config.toml
n_layer = 16
d_model = 128
n_head = 4
n_kv_head = 4
head_dim = 32
d_mlp = 512
vocab_size = 32000
activation = "squared_relu"
norm = "rmsnorm"
norm_place = "pre"
norm_eps = 1e-05
positions = "rope"
rope_base = 1020.0
rope_fraction = 0.5
qk_norm = true
attn_scale = 0.177
bias = "none"
tie_embeddings = "early"
parallel_block = false
extras = ["some layers without attention", "local attention windows", "paired heads", "gated attention", "exclusive self-attention", "value embeddings", "hashed n-gram embeddings", "an embedding shortcut", "learned residual scales", "skips across layers", "norms scaled by depth", "capped logits"]
init = "uniform"
init_std_qkv = 0.0324
init_std_o = 0.0
init_std_up = 0.0324
init_std_down = 0.0
optimizer = "muon_variant"
lr = 0.00943
lr_mult_down = 2.0
beta1 = 0.95
lr_head = 0.0198
warmup_steps = 0
schedule = "wsd"
decay_fraction = 0.613
decay_shape = "linear"
final_lr_fraction = 0.0
batch_tokens = 32768
seq_len = 512
doc_mask = true
train_tokens = 198900000
steps = 6070
dataset = "wikipedia_en"
Each number is 128 + 24 x the weight over the matrix's rms, rounded and kept within 0 to 255. Layers, rows and columns count from 0. Numbers have three digits each.

# layer 4 MLP down (transposed), 512x128, rms 0.64, rows 488-511, columns 0-63
137165134163136165105083100141136153134146109119126091107126065097145098125153142107149115128118117117121120150138152138119133146125126113113088156151155152091111116123099101130145109121089116
106141085128126124118128131152169117120131143119069157097127121096102155141070120158110138145123152128127160091127100134100142125151128146141108128171142141143114159125133169132187148120102113
089108132150151091144148114138123133134147127132129104132140177127129113127112094151100122103145138138113092139121131153176158127141112123121112126092128149123110122147112090137140098114167108
137130136134124127113117109095149124092119148142079122110136131147118149130109096135127156149118119154160133102136102135161105112116112146147089062112115113118133148092125159093101107169090099
160138143170152133145140074140159157098160111116128121121102119108122149159133131140079146132091126109149124156138125174132115091143154111144154120170149111101164127054123110149161133150111144
155115123074126116121133168117124147121164156159106121101125157097124167113135150125143117131135114110132102136122099157109082129119146142104119085134134118128136125157164097094145151131094099
110138132148147162109178162121141108139129097121126119125118165184130097105136143203140106121104114143131124089111167135152167108074112138138088092153116150120113127099134118103079074117131112
105140121124154118095163143107172125150117098108153136097112138076136136153142153128129116116140139144142162152138121125090140113133141100133091111177113162163131148112155161126144174148125138
099151149100160088096094131109125116130126107143110100128109137136142088135142111149127096135145157109147093192119093130165135135138110115126103167102137110141141117118104074132149125125155119
095137130151143149142154130154117097102120153124080141103101128157106103104151110149179147121168138088138162111151143132109143138140131163153117131135148129088114121113101098148153125151157118
171101141116095075115136101108137142120138143137094108123101128149139141123120127145145089133122088123162159093128129152112087114139112135120099108128139113154156113144122159077149131163126120
086146152093118161109080128141162120172139105127150081108119149160127118125107131099141114155130132110088121111102196121106129146139085125142085106113143135147166136107132142130117128120120147
118122127116170103153123160096112109161120102124136082120139164124145132184111101120143092127113150154122103109131136101189134113114115121162125123150140106125095097135130133137107171123183144
096098142130155134151139149150140097110140114163150122153166096092137130153122141095109098143108103171147166135102060156117108097117135130135148125081121153154147094141128096142151094102136126
119136134164149130116145120126133161131151116099128104100088083156057109147133152098140092140095133134089115122138139119101090099106142156113168108135113110142145140134128113151131098146159107
121129131092121127085162168131102164138101149077150141112175126102090148149148157095125123118128102115134171128141152200056136169101137152122136114148147154158188119117139120089127109166152099
128162129104115129084141115142123115143128142138111103102131132108140131166104148143153151088173157148148133130140102102146090132132122150114169103127092137109157123090149106144099144132130106
077092120111122129107140110134115178110128116155092124106137149134121145143159098149085096109120144149140117106124113104128154125150095118171110068136147143096155136128119179137148143167123103
186162119131143140147128116167134084144162149151102085123096108120126112119114133135158095127108132103130155102169105123111114171148101151128125142112162089085143106141109132150123097105116124
113139140136144114130158108126125150155092145141140124123102151121158188134155093093102125128144148114119111143112151144108086178115141157114161121114147160131134080114073126125100113158121152
097114115184146119096161075125102149133124106142126119087166134094153125085113134136180107092126148163114128139161107113120127126103109142091080118103089178130113124153146092146150128108164139
103137128117118118132118152162088167141102158077116152133131128083105182098116117125161147139119144133123137126144122132149152111121132075121122080137188143112066138156115121099107156131177117
172105124119120143131105081126118136139141096140120133114136159067112087122136111115126139134135133136162133119132135180135102088160139101135122157151161091125162113084148145116172166167124126
123137163127143086151125119149120113091120125145157136100123065133131142127105104112146121151108083087117111114115162106145157141095132156093159159106108115114133161081157141095134157135080106
# layer 4 MLP up, 512x128, rms 0.276, rows 489-511, columns 0-63
135142102136182157145129094112073123101099116116130117142125119163141111146125127106136122172120095140123118116131133153130136109141125141111143129163109133122123076155125119154139090123092108
159104135137151127160129136107096073107133188127108140123098143163155129108132157130146128113158132185113122145150133129095067117081137136128115179123139125143131096142127143083115116133129127
180186090135131063130149101125107142094127126151135149136115142171132114158133132118081130160164132143124111092105120167150122142095107145138159129109098088117115139117164112109128109177118140
099090137116109115164124104142156142122124106155160116127137133111128102089100169136083114148100071141110149153107132138119128144118090154072125138118104135137109144167124112120142150110146135
103093157106164131101118106080165126123166113132111139141167080158149153132135130176113136132107112118123140115126130143145113114142136164141127128131080133148132144102156118125128146130120161
137159074105107139149108135133130135161132133125116137121111103117081099111103094102114134150134101086136092156174132133097122118165072137160148136106136112150090092070149131090107134139170157
155149087148152156183127083115131087134114098101126114098102090096112164169129133136180101144102143150118126112108105152105125099133142148157145136142103161133096152166146166099128142163144136
130130107179130136116088154137112089121149137093154153109121112132125088134129102146140078152173167147133143125105142121093145099100105137133129139122129102145115134126112096113167135130105128
138150130073122115131086096147147124118085142150143124135166145129117172131113148135112158134131187154166124086127108146087156132136163123098148104144172128141143124141128092163156164107128112
122121105142132133106132099130145117133109137141114132120108095120115146126118146141102114132147096111135162104136156145106079148141126157142099139126125142161112134097132108089162159150138098
146199103121143144153153123117122128155126082125112125193145131166127151132108123175108152087124126119153110127171121101149128094142125110136156125145123132131079144107157131118168175150121138
119122135127156102125135140118140151132112148084137120118094121159175105146112138116075126151143105151100136129110139109127109135122132128128164166136122122137052115114103109139126106105128121
118166139094110060127144124207127117121154125160091112105136127156137126151124106129140135134119133123115107126124112143133146111110169123132186118114098141118076146151091103112131134134139150
123123142107109125176166114150162144155135096163168131105062154149056178133127196146085122140140118139099140132083152134097132095142166120124172154157081163121107132135161093112142134149111137
082108106141148145144153135188092108114126166118108107139122084112121093117128106154115134069121135138127124156112124124087152136106121180110187122090101137102129116107100073096138099161135140
134140106154084139143101114160055144189151120119089107152120107116168169103107120136123108127158118088149169112158144111159126137134151151122152173199080115109122166126129109151062131135110139
119091130147165149114118094158107152108110114144133157158124114117148115143157139159138116107148131142128136124111178127131141121154155091139133104096119148113109142114119113119132114136144134
143101154130102069131103098117124125131122118119099117116124141085134153135121134147140119184153111087142110116153114172121151113111150167148075147134157148126117107127126098120111151109187166
101163143120118174143123103142115115133056125151144129147110117132156152165140138140139126120133141112108093104134145123130141144118089124058192120119163140079097145150122067125138118153140133
105150100101148140150150106123088121141132139141128124158142116143096134107056114108162092098135095109123164126161142130119142096132126149121109130167139158141134106124096179143125109139140117
146129133149135132088127103153162084129131115123115121075149098076151148112166104109101156103118153127154143107100078126092127071097137132153138142100107139144150140097140110115136119104119149
135103164150134122126101128149110139138162104134138157105142114102081168107136122113137096052128140172197171126131149166120094100137125133141068127122107080145157121101119158123110160148122150
169131110122160109101113144125118112132114081126144163113153113142127081122114105147113130098135169134102097074133120104130103105130151157142135083135120139130128133103143142111127142100088146